config.yaml
norm: "rmsnorm"
rope_base: 10000.0
rope_fraction: 0.25
beta1: 0.95
weight_decay: 0.062
schedule: "cos"
batch_tokens: [8192, 16384, 32768, 65536]
doc_mask: true
Each number is 128 + 24 x the weight over its row's rms, rounded and kept within 0 to 255. Layers, rows and columns count from 0. The size above them is the row's rms in percent of the matrix's.

# layer 4 MLP gate, 512x192, rms 0.097, rows 61-95, columns 128-191
size [101  97  97 106 107 101  99 103  98  97  90  98 101 111  98  97 106  98  95  95 101  99  98  99 100 100  96 100  97 100  97 101  98 100  97]
[[108 136 124 147 125 102 133 174 127 135 126 161 104 130  73 156 155 203 156 148 114 102 105 130  93 160 136 110 128 154 145 130 129 111 108 142 118  91 149 159 107 134 124 116 149 152 182  85 134 110 103 157  87 136 153  97  91 130  94 121 155 127 158 158]
 [103 115  96 128 142 166 143 148 138 169 135 118 121  92 155 146 149 139 114 126 152 127 138  83 122 118 126 110 164 128 134 157 132 116 102 175 123 111 141  96 142 179 122 163 131  80 131 167  80 105 184 109  87 100 137 202 123 187 134 167 127  96 110 158]
 [ 96 133 159 111 126 157 122 104 157  92  95 152  92  95 119  95 109 145 113  73 111 171 113 126 102 131 127  60 191  87 121 132 111 134 112  96 128 104 131  98 120 150  66 160  93 103 104 162  97 108 129 121 138 177 130 117 133 130 105 150 122 121 127 113]
 [160  85 138 130 130 123  98 119  81 139 141 141 108 118 152 110 153 131 122 137 134 121 147  93 146 184 117 148 154 153 112  89  82  88 110 102 130 113 116 117 124 135 127 126 161 168 113 144 106 101 131  87 104  95 161 131 110 133 136 135 157  78 161 144]
 [159 153 119  97 156 162 120 125 102 126 124 144 154 115 117 127 149 167 109 109 112 123 118 119 133 137 146  68 132 142 119 126 119 141  94 123 132 107 120 123 138 121 131 138 126 144 102 144 162  71 125 113 122 127 141 132 144 163 114 145 117 152 163 186]
 [152 105 116 129 111 134 121 143  92 120 125 105 117 126 106 133 139 108 156 126 151 161 119 179 134 130 149  87 125 186 107 160 124 121 131 112 123 119 106 122 107 121 107 109 122 112  72 157 137 111  89 114 124 128 165  99 156 144 141 143 142  88  87 107]
 [118 142 158 196 150 180 145 136 132 114 154 102 101 115 150 154 138 119 139 110 118 142  93 145 154 106 130 112 122 127  78 116 117 152 118 152 136 100 125  69 180 127 176 167 101 142 137 193 158  83 136 133 143  88 161 114  81 133 147 153  97  89 145 156]
 [123  98 118 189 135 103 108  99 163 105 128 150 133 152  71 145 121 129 126 126 118 143 116 179 128 147 128 106 135 140 145 133 108 139 118 150 131 162 103  62  92 129  97 124 135 110 120 128 124  73 143  97 139 113 119 123 101 140 110 128 139 151 100 123]
 [161 123 105 143 136 147 130 102 151 126 175 120 112 133 126 201  86 172 133 118 166 157 108 147 175 127 120 148 134 137 123 142 105 178  74 139 113 128 152 128  95 143 158 157 143 145 123 109 146 133 160 151 145 118 109 143 147 142  95 127 102 139 162 144]
 [129  61 142 118  96 133 112 101 172 123 112 124 123 116 151 115 130  99 164 137 154 104 166 154 140 152 126 132 110  85 143 127  81 115 131 131 125 156 108 156 140 155  63 139 139 139 158 136  88 131 117 157 100 116 126 146 148 121 134 143 113 136 120  92]
 [119 137 142 123 107 109 169 167 161 144 131 118 135 120 123 154 125 148 138 122 150 139 134 166 108 150 129 162 108 152 100 140 130 149 133  80 161 152 135 118 117 105 132 175 109 126 126 139  93 129 115 128 173 138 164 141 123 130 128 130 144 137 139  86]
 [157 155  97 152 134 164 130 181 114 133 112 105 159 131 133 122 159 136 122 137  86 146 136 124 104 112 169  83 125 129 122 149 158 155 129  88 128 154 133 147 123 136 147 138 129 104 141 124 143 138  84 142 111 124 175 171 114 176  91 144  99 123 123 135]
 [105 133 115 155 108 146 132  95 101 153 117  92  76 116  68 174 138 100 120 113 113 136 137 117 144 160 121  98 103  70 115 141 134 183 130 128 149 138 113  98 160 125 120 132  91 116 111 142 129 113 147 154 142 148 128 145 179 101 126  99 137 135 155 128]
 [120 120 196 139 121 158 136 123 114 107 119 119 101 138 127 157 122 119 138 116 123 143 126 124 111 136  85 141 110 112 156 118 139 115 147 129  58 132  99  78 110 129 129 170 144 163  89 161 184 128 135 113 131  97 128 117  91 146 104 153  99 101 107 128]
 [141 131 156 146 113 124  89 105 126 110 115 107 123 107 115 129 142 123 140 137 141 131 182 127 127 104 117 115 118 133 151 119 138 135 136 153 108 119 166 132 101 117  85 126 105 104 139 136 108 157  86 160  95  77 130 100 145 123 136 147 116 153 102 123]
 [159 122 136  95 120 156 140 120  92 147 165 101 145 140 167 154 130 101 176 117 151  85 120 163 127 109  87 126 134  90 104 113  98 140 122 127  79 129 129 139 143 142 123 134 133 129 153 136 148 119 115 129  89 108  86 150 119 163 101 118 112 168 161 144]
 [105 114 134 139 105  93  98 101 115 171 143 142 152 108 112 160 131  90 143  95 142 133 149 152 138 159 114 135 116  93 117 212 120 133 140 130 114 130 100 126  99 114 111 100 136 130 131 109 121 126 165  87 110  88 139 131 136 154 137 119 153  97 115 151]
 [ 94 146 129 142 117 145 138 102 121 122 110 103  97 103  81 175  99 108  96 141 156 111 132 137 156 157 107 145 127 160 138 119 141 134 119  97 105 118 143 116 125 164 128 111 124 100 136 151 132 132 131 193  96 145 132 120 123 120 139 132 133 117  97 132]
 [ 99  98 128 104 105 135 113 129 116  95 129 118 152 128 140 138 107 116 144 101 138 205 118 141 145  99 116 139 118 155 120 162 173 119 123  90 127 171 125  85 120 113 166 182  97 167 119 159  93 123 139 137 160 148  64 169 136 115 146 121 149 131  88 115]
 [153 101 122 153  98 136 111 122 150 149 123 142 107 102 134 111  42 145 155 153 116 144 148 141  93 165  93  67 118 140 124 123 121  99 120 109 108 154 139 129 137 105 122 115 122  80 117 136 113 150 121 121 119 137  94 114 123 137 125 122 160 127 122 107]
 [134 104 131 151 104 121 155 106 100 133 126 123  70 110 160 174 144 122 155 123 110 138 161 130 126 137 135 119 109  59 158 152 136 143 137 100 108  99 102 108 158 169  79 104 141 122 111 103 122 114 139 110 141 126 123 143 107 147 137 150 142  91 110 105]
 [170 130 159 126 134 158 159 150 116 185 114 135 112 153 109 115 145 103 137 143 120 125 138 134 118 154 145 157 141 109 135 125 120 129  97 123 150 174 135 134 121 118 131 104 132 119 139  52 107 122 114 101 116 129 121 132 167 104 142 142 149 100 123 104]
 [107 120 153 150 111 124 118 139 169 128 131 138 100 121 136 148 153 127 137 170 142 175 115  93 136 113 142 147 126  99 131 200 132 150 164 114  88 109 107  77  99 171  88 137 154 131  76 129 168 132 121 122 118 132 121 123 181 132 138 153 137 112 113 151]
 [174 147 139 106 114  90 132 162 135 124 158 152 122 140  98 105 121 113 178 116 119 121 155 116  92 165 152 102 128 109 125 138 118 129 129 144 133 177 116 110 139 101 171 161 108 178 134 106 100 121  96  81 127 142 125 129 161 153 144 131 135 158 120 113]
 [126 124 109 132 143 159 163 125  97 130 137 130  85  89 112 139  48 135 141 140 181 135 114 139 143 158  89  79 161 151 128 133 155 168 118 129 113  87 136 123 107 107 163 149 155 168 101 162 134 122 138 151 121 102 164 174 169 139  84 136 121 120 117 105]
 [118 116 139 150 115 137 183 133 121  96 159  98  99 134 101 142 128 129 135 127 114 153  85 113 151 167 120 118 125 132 120 134 126 181  95 130 125  88 114 142 109 146 106 124 138  99 116  99 114 165 159 116 120 157  96 152 176  99 140 153 134 124 140 154]
 [131 105 114 173 114 136 131 106 106 120 127 113 127 137 124 149 109 115 134 139 132 125 125  98  96 148 178 147 110  88 143 157 136 120 130 166  93 144 158 145 122 173 130 108 102 137 142  99  86  68 116 114  91  93 116 122 118 129 118 127 132 114 108  84]
 [ 93 116 145  98 111 150 125 141 141 122 153 155 114 139  78 150 124  86 149 162 100 113 102 111 117 160 111 167 124 143 119 155 104 134 116 115 150 103 100  95 170  94 114 123  93 125 115 170 112 131 165 130 138 154 137 110  94 123 125 130 117 119 148 151]
 [119 121 110 151 145 133 114  94 140 125  89 113 117  96 109 116 110 164 105 108 118 142 135  96 141 130 122 155 140 167 174 125 113 107 122 109 163 101 109 135 111 123 117 106 149  78 114 166 169 146 162 120  97  88 135 158 117 148 116 121 108 139 141 179]
 [107 109 152 153  74 126 126 122 124 155 150 138 114 122 112 127  78 130 130 144  94 120 111 156 152 161 123 101 109  82 168 163 141 157 123 111 171  99 142 104 131 124  85 116 125 121 145 100 171 148 104 169 118 156  74 127 137 141 103 154 103 115 120 118]
 [165 132 108 115 115 148 129  93 120 139 136  86 127 131 103 131 149  72 163 136 113 100 113 162 122 156 140 124 163 172 127 144 142 127 132 108 192 135 115 102 138  76 141 167 124 135 154 160 151 115 124 127  99 146 141 127 116 122 164 152 131 128 145 167]
 [117 133 120 142 102 136 107 111  86 118 107  61 157 134 122 134 125  79 151 124 118 132 115 145 136 137  83 132 132 146 122 129 126 138 152 159 169 112  99  98 131 122 135 123  84 148 148 120 137 128 178 131 133 114 112 132 147 164 133 147 122 137 137 107]
 [197 119  66 156 118 102 120 181 142  97 118 105  84  69 109  90 154 102 155 114 164 127 119 124 125 121 147 126 148 149 145 136 141 112 164 134 169 158 133 171 104 151 124  83  88 112 100 163 166 121 121 146 161  84 117 117 112 135 151 137 131 111 104 145]
 [116 125 131  99 135 154 136 121 155 139 140 129 110  93 109 140 152 174 126 116 186 110 109 165 151 132 122 127 103 115 122 149 145 172 164 144 121 129 129 109  80 113 119 121 113  93 118 166 120 103 167 127  87 113 129 160 134 151 136 147 130 137 130 140]
 [101 149 146 142 120 139 133  83 136 115  99 140 111 119 104 139 138 136 143 109 159  98  97 125 153 117 144  77 118 151 172 134 171 179 131 119 158  91 144 126 116 140 160 146 123 104 153  91 140 114 130 148 132 157  77 119 126 147 134 109 154 141  72 126]]
# layer 4 MLP up, 512x192, rms 0.095, rows 61-95, columns 128-191
size [102  99  96 101 104 102 102 103  98  96  95 101  99 112  95  93 101  96  99  94 104 100 100 106  97 100  95 102  98  97  98  95  99  97 101]
[[156 102 129 113 119 111 145 119  76 128 118 128 159  92 181 114  97 138 106 152 110 137 128 171 139 102 117 150 125 122 115 146 116 139 100 142 115 101  97 154  96 125 157  81 128 117 122 158 140 146 180 124  80  78 105 153  98 131 109 157 146 165 127 151]
 [130 144 123 102 133 117 115  98 125 133 111 147  85 126 115 102  94 110 109 109 110 116 142 154 120  96 102 165 140  72 129 138 138 150 151  76 132  98  84 135 104 130 112 132 101 154  93 135 137 157  89 157 136 185 139 129 131 121 112 145 137 153 110 117]
 [136 120 114 167 130 110 156 147 164 137 126 109 137  98 102 112 117 136 125 135 111 111 109 161 184 124  70 110 120 132 146 152 189 131 154 130 153 152 106 111 157 131 161 111 108 135 144 134 130 111 132 124  84 172 124 148  84 200  71 123 122 127 152 150]
 [114 194 140 132 120 134 123 103 127 114 120 145 123 177 124 144 140 117 133 131  93 195 174 101 162 115 158 164 102 157 153 130 135 123 168  77 109 137 124 137 125 147 161 143 130 155  92 134 143 141 112 141 134 124 116 115 103 130 105 120 171 161 138 145]
 [143 162 118 108 124  88 131 116 145 128 137 138 184 139 136 177 124 159 143 127 121 141 141 122 116 114 163 153  62  98 122 110 159 110 126  73 116 131 127 184 117  97 145  91 100 174 129 155 136 152 137  98 163 156 133 112 130  93 105  95 134 109 134 115]
 [151  96 152 129 158 123  87 126 112 104 152 148 142 112 174 130 163 122 115 130 136 157 116 120 125 100 125 124 111 161  65 108 146  98 123 129 168 101 144  86 101 174 122 126 135 142 136 126 138 105 133 122 133 117 190 136 104 151 128 170 138 116 116 119]
 [144 119 110 110 150 183 112 148 141 110  77 189 101 119 161 141 133 125 111 147  99 109 147  98  98 142 169  88 107 125 117 137  86 166 117 165 117 117 133 117 105 118 130 116 124 119 129 123  98 156 121  92 138 108  79 146 106 107 165 107 164 132 130 109]
 [136 107 126 103 127 121 156 164  97  61 153 115 120 122 139 142  98 154  96 114 158 114 177 150 143 118 127 113 113 153  94 134  99 142 124 174 106 138 156 129 107 155 149 120 148 145 135  96 137 104 131 150  75 120 135 122 163 108 100 151 162 149 115 129]
 [125 173 155  71 118 107 158 145  97 152  93 136 140 141 138 110 128  79 146 168 110  96 144 109 131 108 118 120 122 150  77 105 192  86 119 136  98 133 131 129 177 112 113 114 113 113 117 159 123  82  52  96 103 137 146 109 129 123 154 114 141  86 114 111]
 [103 124 113 126 153 141 145 135 106 149 145 118  68 167 133 137 138 146 129 159 141 123 159 128 101 152  80 116 188 158 183  99 131 102 149 105  97 103 132 123 139 221 114 118 154 149 159 101 128 123 129 146 123 141 145 109 142 114 110 161 113 104 207 150]
 [147 144 115 113 134 155 123 142 134 134 134 139 135 125 152 132 118 109 137  94 120 116 124 155  98 140 110  80 147  91 139 117 127 105 122 127 135 103 131 173 141 170  89 127  82  79 142 102 157 163  80 165 136 169 148  94 130 121 123 102  66  87 106 140]
 [157  96 134 128 129 165 121 131 130  88  81 142 138 123 145  72 161 181 131 123 123 119 132 138  99 101 134 155 101 151  94 150 141  84 112 149 116 147 116 166 102 162 156 148 110  71  96 182  88 160 115 154 174 130 109  99 104 141 139 105  87 123 130 139]
 [123 172 161  53 114 178 154 146 121 134 126 105 172 136 134 104 130 119  74 135 117 110 144 130 178  75 173 113 135 129 166 131 167 133 177 137 123 146  90 147 146 123 117 130 149 129 112 116 120  99 142 137 123 116 138 148  97 139 100 139 147 141 126 127]
 [124 126 153 149 112 142 132 120 133 135 117 111  98 115  84 142 111  94 151 110 123 123 124 151 120 127 132 144  91 129 156 173 188 148 120 147  88 102  98 109 127 100 120 118 133 133 116 146 184 107 120 110 128 107 133 113 145 131  99 160  84 145 152 122]
 [104  98 122 152 165 123 105  98 138 120 119 126 114  79 154 107 115 127 150 138 164 149 100 150 115  95  99 158 141 127 176 165  98  93 121 120 101 127 143 109 150 161 125 164 134 137 128 119 126 119 162 129 132 142  95 133 122 113 119 131 138 180 151 131]
 [122 187 129 146 150 133 109 170 109 140 103 152 106 101 127 111 133  96 106 149 213 163 135 142 122 135 159 133 106 120 142 132 139 167 155 119 135 139 127 157  97 141 140 106 105 128  88 127 118 114  82 103  96 177 157 120 157 123 110 113 131 101 131  99]
 [129 153  99 185  95 105 150 136  98 129 119 129 159 105 125 127  98 127 116  88 131 108 146 164 136 132 178 121 122  98 151 175 129 142 139 125 171 154 126 171 136 106 130 133 107 106 176 126 124 124 142 151 102 123 168 131 127 125  70 132 148 113 126 118]
 [148 122 124 114 108 126 154 120 118 136 121 111 100 165 128 142 131 169 139  98 142 122 131 157 146 154 155 123 103 135  97 143 133 145 127 136 152  90 166  94 119 181 105 156  84 134 165 121  90  96 118 161 143 125 138 167 131 107 125 108 115 138 123 140]
 [138 135 115 131 110 185  93  75 163 123 130 133 145  82 118  95  66 153 127 142 152  85 126 124 140 150 163 136 146 178 133 145 163 150 150 151 124 148  91 125  82 123 170 114 106 132 115 139 123 186 122 148 149 150 105 171 155 113 144 102  92 164 149 119]
 [105 137 134 109 124 139 151 134 143 101  94 140 144 140  91 148 127 121 152 139  88 105 136  71 135 149 113 116 149  66 150 137 120 122  93  95  94 163  94 130 175 140 129 151 142 158  84 133 117 164 145 147 141 117 137 130 126 132 127  98  99  80 172  89]
 [134 109 149  91 146 132 114 128 148 149 162 111  97 166 126 151 120 144 139 136 152 105 125 132 124 124  82 109 130 117 134 128  88 177 118 137 140 139 154 149 111 113 156 127 164 129 158 128 128  95 168  66 109  82  93 155 142 112 120  81 167 142 132  98]
 [126 131 127 113 157 146 130 113  95 140 142 160  84 143 149 135 160  85 115 145 107  86 175 132 132 138 195 138 140  99 151 110 154 180 135 107 115 107 135 126 160 117 127 110 124 111 155 101 173 123 128 150 146 151  92 143 119  83 170 140 122  81 120 154]
 [187 161 134 127 113 118 151 120 204  96 126 149 114 139 126  82 110 153 119 124 135 121 161 123 115 142 112 146 121 179 127 141 150 119 154 116 117 147  91 123  90  99 115  98 132 154 118 185 149 147 125  90 154 147 142  99 143 124 109  94 118 138 112 143]
 [ 93 149 132 110 113 131 128 155  70 103  75 100 119  94 123 122 144 168  98 142  91 154 163  93 107 133 143  74 114  76 147 125 115 120 135 125 131 158 147 112 161  97 140 111  90 157 152 102 115 107 128 140 114 135 106 134 133 149 142 168 164 150 144 120]
 [163 132 154 127 122 180 152 120 100 117  88 117 131 139 166 157 112 131 130 140 140 145 119 168  97 166  96 119  88 114 132 138 147 163 131  97 112 123 137 160  97 138 155 136 100 152 122 138 138 110 175  92 118 203 145 150 121 134 135  77 127 134 135 127]
 [152 119 126 152 102 124 162 173 138 117 100 142 103 122  73 139 126 109 121 108  78 111 116 115 156  98 124 127 157 122 189 165 180 125 113 161  99 123 127 119 139 137 102 129 142  83 120 142 114 149 143 154 122 111 115 130 107 145 141 158 120 157  79 112]
 [ 90 121 162 133 119 120 143  66 101 147 113 125 109 153 130 108 169 122 136 117 167 101 105 170 135 106 143  93 113 101 105 157 180 138 168 116 128 132 111 163 123 125 129 105 116 172 106 104  99 132 105 116 117 131 147 123 140 148  76 122 146 143 114 103]
 [132 136 143 143 123  88 123 113 165  61 136 131 124 166 125 134 120 103 149 117 117 132 118 182 127 121 144 112 105 100 145 120 125  78  75 113 165 149 141 148 140 121 129 124  96 155  88 115 147  78 148 107 181  84 145 130 145 133 136 146 136  99 120 142]
 [141 130 137 117 117 182 166 161 123  99 152 101 147 122  95 144 103 100 155  63 123 139 154  98 154 142  95 118 168 126 101 127 123 139 133 168 138 145 124 129  98 111 128 138 128 125 154 116  93 118 182 116  93  77 144 154 152 112 157 136 112  96 139 123]
 [111 102 147 162 100 124 153 130 104 149 124 167  87 128 180 153 180 152 143 114 102 167 138 139 143 156 166 100 132 137 122 133 155 127 163  97 111 126 173 110 126  85  91 131 129 153 130 130 171 142 123 126 121 131  91 145 127 119 117 165 132  96 102 145]
 [158 116 128 120 112 150 130 132 144 115 146 117 157 124 153 178 169  73 161  92 121 104  87 112  99 124 171 161 171 159 144  95 141  82 125 152 159 117 133 157 116 150 167 108 144 153 127 103 119 149 125 154 122 102 136 163 123 100 118 102 118  91 104 136]
 [115 159 106 116 114 110 132 153 133 103 142 102 143 145  81 146 141 117 167 177 136 131  97 120 119 123  83 122 132 134 142 111 125 169  63 126 107 160 139 148 171  97 134 124 155 118 150 154 155 162 141  91 134  99 161 105 132 155 134 128  98 124 139 145]
 [156 163 132 151 133 177 129 145 140 114 133 111 146 118 133 159 145 130 110 154 138 123 111 103 118 112 111 141 103  90 144 136  92 148 143  80 116 109 138 119  82  98 118 125  87  71 123 129 156 190 131 142 131 151 111 174 124 153 134 105 134 158 122 110]
 [ 84 123 119 145 126 146 153 106  85 116 141 147 137 181 187 161 145  90 180 165 129  89 164 134 171 133 130 116 165 141 115 123 185 148 150 113 146 120 118 124 139 156 122 137 132 170 142 167 139 114 120 126 153 132 155 142 106 159 129 131 100 132 135 135]
 [111 155 157  93 151 136 124 128 124 108 113 156 110 168 136 152 121 136 100 117 117 162 122 132 139 118 121 144 130 115 124  97 134  91 104 113 121 132  90  88  72 121 131 143 139 123  68 146 138 116 134  90  97 142 126 191 132 118 105 118 161 130 127 136]]
# layer 4 MLP down (transposed), 512x192, rms 0.0941, rows 61-95, columns 128-191
size [101  97  97 100 107 103 100 104  97  98  94 102 102 109  96  93 100  97  99  96 102  98  99 104 100  99  98 102  99  98  99  97  97  99  99]
[[112 209 125 135 133 106 167 146 129 144 155 135 139 135 134  76 100 119 113 113 125 101 116 113 133 129 102 150  78 111 115  65 130 160 119  88 152 121 143 123 152 101 118 120 102 107 110 141  95 126 129  98 142 134 135 189 155 153 152 135 103 106  64 153]
 [125 121 113  98 159 134  95 157 114 120 157 139 107 136 138 102 135 105 137 144 154 133 119 123 171 172 132 145 153 156 141  79 121 135 111 120 136 119 179 161 105 168 128  73  99 122 136 114 153 104 134 115 141 140  90 134 113 100 149 153  78 141 119 155]
 [132 122 106 148 126 149 120 142 160  80 132 127 150 117 157 131 126 118 132 146 120 179 108 170 137 125 142 107 136  97 142 180 127 170 128 107 134 114  99 110 130 149 166 152 137 135 106 137 129 138 138 101 123 194  84  87  81 169  83 129  30 115 137 127]
 [144  97 108 157 146 149  95 106 151 143  87 126 188 111 118  92  97 139 135 138  78 145 119 120 133  96 140 133 146 115 119 167 133 115 126 166 156 123 139 168 112 187 122 121 108  67 140 140 114 118  84 127 122  92 110 135 123 125  98 172  70 164 125 122]
 [122  97 122 143 105 158  94 147 140 147 139  98 115 135 133 116  75 118 132 108  80 115 126 145 124 170 117 168 164 122 110 137 112 137 181 175  78 184 100 160  88 140 131 149 122 151 164 141 150  98 101 140 157 110 161 105 125 118 115 101 129 122 128 123]
 [124 110 113 118 180 101 129 100 136 158 115 134 138 127 154 159 169 113 114 128 133 139 144 113 120  81 130 148 195 143 116 121  81 176 131 134 168 164 111 136 111 115 123 138 153  93 175 114 111 132 107 121 194 171 119  86 140 155 107 133 120  86 110 135]
 [140 137 115 146 130 121 136 108 167 120 143 127 143 118 125 115 144 112 116 166 148 150 143 106 124 136 117  98 142 139 139 158 107 157 127 178 137 135  76 135 143 132 145 148 125 104 132 167 129 127  98 129 168 109 134 128  91 135 137 107 209 124 118 122]
 [118 120 109 102 129 146 148 103 150 129 180  92 128 107  99 125 154 100 139 111 116 123 167 140 117 104 139 104 122 127 175 138 141 156 155 140 178  92 136 116 124 161 122 125 144 166 129 110 129 139 128 107 124 137 174 102 124 170  96  97 140 121 130 135]
 [145  92 130  94 144 173 129 127  91 121 128  86 135 148 166 102  98 141 133 138 101  93 160 138 134  95 120 109 115 136 110 153 122 166  99 171 156 112  88  92  91  99 169 139 132 142 120 124 123 107 119 147 143 139  74 158 145 115 139 172 134 130 135 139]
 [132 135 139 107 122 123 121 128 122 127 106 164 105 137 154 186  80 102 120 128 138 103 134 143 162  76 152 145 141 149 170 149 115  95 135 112 143 162 122 113 144 142 161 131 116  96 141 140 106  83 177 159 129 124 117 106 162 137 130 153 126 156 113 165]
 [120 102 141 143 135 134 155 132 143 121 160 117  80 128 163 136 138 134 157 106 196 145 142 122 135 141 134 142 117 110 121 123 109 177 137 126 137 138 143 103 121 103 120 115 133 108 150 114 172 153 125 100  80 110 136 154 156 111 148 133 171 170 139 185]
 [120 113 211 118 115 104 102 169 153 114 148 118 114 140 131 126 108 117 113 152 126 107 119  98 157 153 171  71 139 118 148 156 122 130 146 149 124 115 198 121 109  91 127 122  99 131  88 126 102 102 133  85 111  88 167 125 102 122 109 147 162 131 114 164]
 [159 112 132 124  85 153 160 117 136  54 131  95 146 113 119 105 137 148 136 126 114  84 142 114 141  87 166 118  90  76 127 116 123 142 141  86 166  88 153 117 146  95 130 122 127 132 133 163 143 139 129 123 154 148 124 143  87 158 128 160 100 161 151 163]
 [140 125 115 117 140 121 115 126 136 156 119 147 115 145 112 114 130 150 128 123 137 152 123 132 101  95 120 123 115 109 102 151 142 123 107 151 120 139 102 121  93 128 142 173  99 129 154 132 125 141 157 127 129 121 112 145 145 113 108 143 137 151 101 126]
 [123 156 175 125 146 115 110 111 172  90 134 143 113  94 117 131 159 124  96 116 124 148 113 124 113  76 137 118 146 131 110 218 141 169 146 118 106 114 156 128 158 113 144 131 127 133 100 124 122 155 127 117 118 181 128 119 134 199 155 130 127 124 154 137]
 [138  88 139 154  98 156 156 118 143 124 135 130  99  83 125 159 117 123  86 107 151 118 124 119 147 167 133 154 181 134 146 132 149 140 106 193 154 132 158  85 123 142 148 143 150 134 139 101 146 145 147 130  93 139 159 182 146 118 131 117 150 156 125 110]
 [162 108  88 117 122  84 105 137 148 119  97  92 112 132 129 131 119 150 133 160 131 157  88  69 124 131 100 122 105 120 125 121 106 127 102 149  96 133 129 136 103 155 143 145 144 124  98 164 168 110  87  95 138 124 137 128 124 119 154 126 147 117 150 163]
 [120 105 101 140 102  98 118 124 114 102 107 111 142 153 105 143 130 124 178 126  95 140 123 132 129 100 129 113 144 128 102 116  96 106 149 140 106 122 129 124  78 119 135 108 107 156 106 121 121 116 128 141 142 141 164  65 124 101 117 131 132 152 152 109]
 [148  94 127 119 125 103 130 146 134 122  89 150 126 165 107 118 121 101  89  90 151 153  98 151 135  94 117 132 127 118 103 116 116 156 119 127 142 131 167 121 121 107 140 140 148 150 106 138 158 119 136  97 113 144 111 116 124 146 109 144 152 164 102 160]
 [141 102 147 108 166 140 155 141 137 137 159 113 105 112 153 109  91 130 156 113 145 154  89 119 137 173 137 143 131 138 140  99 153 139 121 186 118 131 108 101 135 111 108 131 110 137 173  75 135 172 107 162 122 109 101 158 138 126  96 130 137  97 135 105]
 [161  99  96 138 119 159 132 159 161 121 162 165 156 108 139 127 182 146 115 149 141 172 111  99 132 131 116 135 159 161 117 121 111 121 137 111 146  82 134 145 139  84 118  84 110 106 126 135  96 135 151 138 125  83 120 154 112  96 132  69  95 111 148 119]
 [137 180 150 132 144 117 120 159 158 129 116 156 113 169 114  95 159 148 112 111 138 155 121 118 130 171 130 152 128 154 133 158 109 128 137 141 135 172 129 137  85 133 119 129 121 148 118  86 127 117 109 116 118 141 138 137 147 154 137 159 160 138 118 112]
 [149 135 115 130 118 145 140 160 132  87 138 157 147 166 147 161 209 135 129 130 113 133 177 182 131 126 121 129 140 113 111 160 110 149 117 131 172 119 117 166 136 155 117 141 122 107 155 116 166 178 115  98 151 138 120  97 120 136 135 142 105 142 142  99]
 [147 112 126 134 114 107 117 144  75 138 143 174 183 129 118 127 106 124 118 123  61 203 140 139 129  80 129 134 140 116 135 147 119 139 150  96 138 110 155 148 134 127 159 134 173 152 153 148 109 119 148 129 123 132 129 129 124 147 130 150 128 155  98 124]
 [142  88 128  96 158 121 163 120 165 140 114 135 128 106 105 105 121 104 110 143  93 117 142 140 107 144 125 153 148 118 102 124 149 101 113 166 159 103 140 123 115 157 104 137 123 147 172 137 122 125 127 126 149 137 184 151 143 139 120  77  94 117 124 124]
 [ 95 149 151  75 111 164 140 135 161 134 116 151 110 126 158 126 153 128 139 147 121 157 126 102 162 160 133 117 122 125 124  80 150 103 151 108 143 123 132 124 154 128 155 103 112 110  93 140 123 135 133 147 158 155 166  73 140 105 161 152 129 140 138 124]
 [164 110  90 165 130 150 110 132 129 107 174 101 123 111 133  96  90  99 106 114 130 134 127 123 142 121 126 158  97 141 102  91 127 125 132 153 148 142 131 122 175 138  90 148 137  96 112 129 166 127 154 120 156 149 132 101 144 172 128  95 142 123 129 134]
 [123 102 103 118  70 162 145 142 139 146 107 115 110 116 137 134 121 149 137  98 117 115 139 123  70 133 150 128  82 113 110  95  95 103 133  72 134 161 161 116 147 148 125  63 149 133 161 121 149 104 138 118 123 139 132 153 146 167  88 172 114 149 147 117]
 [127 109 119 121 124 140 172 110 162 116 138 123 131 173  89 107 132 130 160 148 120 135 108 128 126 149  87 149 147 155 152 155 137 174 115 112 141 133 143  87 128 144 134 121 138 126 142  95 120 173 132 153 129 112 103 153 122 187 121 164 145 142 102  98]
 [134 142 192 152 130 151 144 133  98 141 144 123 142 138 180 130 125 136 118 126 154 138 149 121 114 116 124 130 119 142 115 129 135 140 175  76  81 116 152 127  99 132 135 106 131 139 122 131 145 142 173 127 148 145  84  93 145 146 112 147 106 108 147 142]
 [ 82  61  98 119 116 154 158 120 136 135 151 138 149 110 130 151 120 112 109 144 115 143 145 112 123 137 100 138 116 138 143 115 136 152 164 121  98 143  80  99 152 148 112 115 145 129 153  68 146 152 104 113 145  92  78 109 140 204 128 113 113 151 135 107]
 [118 124 115 152  66 139 110 165 132 105 149 127 120 134  78 148 126 102  87  98  86 108 149 119 160 139 120 112 142  94  88 138  79 126 138 110 127  99 128 117 138 122 101 128 109 123 151 113 104 111 159 142 149 101 150 125  81 140 112 158 121 138 144 128]
 [149 126  97 128 129  70 117 129 143 124 112 131 121 144 119 121 110 110 176 127 103  83 129 119 124 160 129  86 158 132 116 114 124 148 126 111 118 155 156 107 137 120 129 139  96 152 113  97 100 158 166 145 114 170 150 127  97  93  95  82 122 131 123 134]
 [137 133 135 105 158 143 127 136  99 124 134 114 112 124 173 191  74  97 120  96  99 132 164 151 134 109 146 128 129 129 124 180 143 144 121 132 155 158 110 148  77 148 126 100 128 133 125 166  92 144 147 112 121 151  76 143 136 139 122 130 167 143 110 140]
 [121 100 104 132 153 122 122 124 145 128 122 103  89 152 112 140 127 124 141  88 158 163 129 150 136 113 121 133 160  80 128 133 165 141 112 144 143 170 122 172 138 152 149 118 130 149 151 153  96 122  85 112 150 119 163  97 111 117  93 146  70 139 142 128]]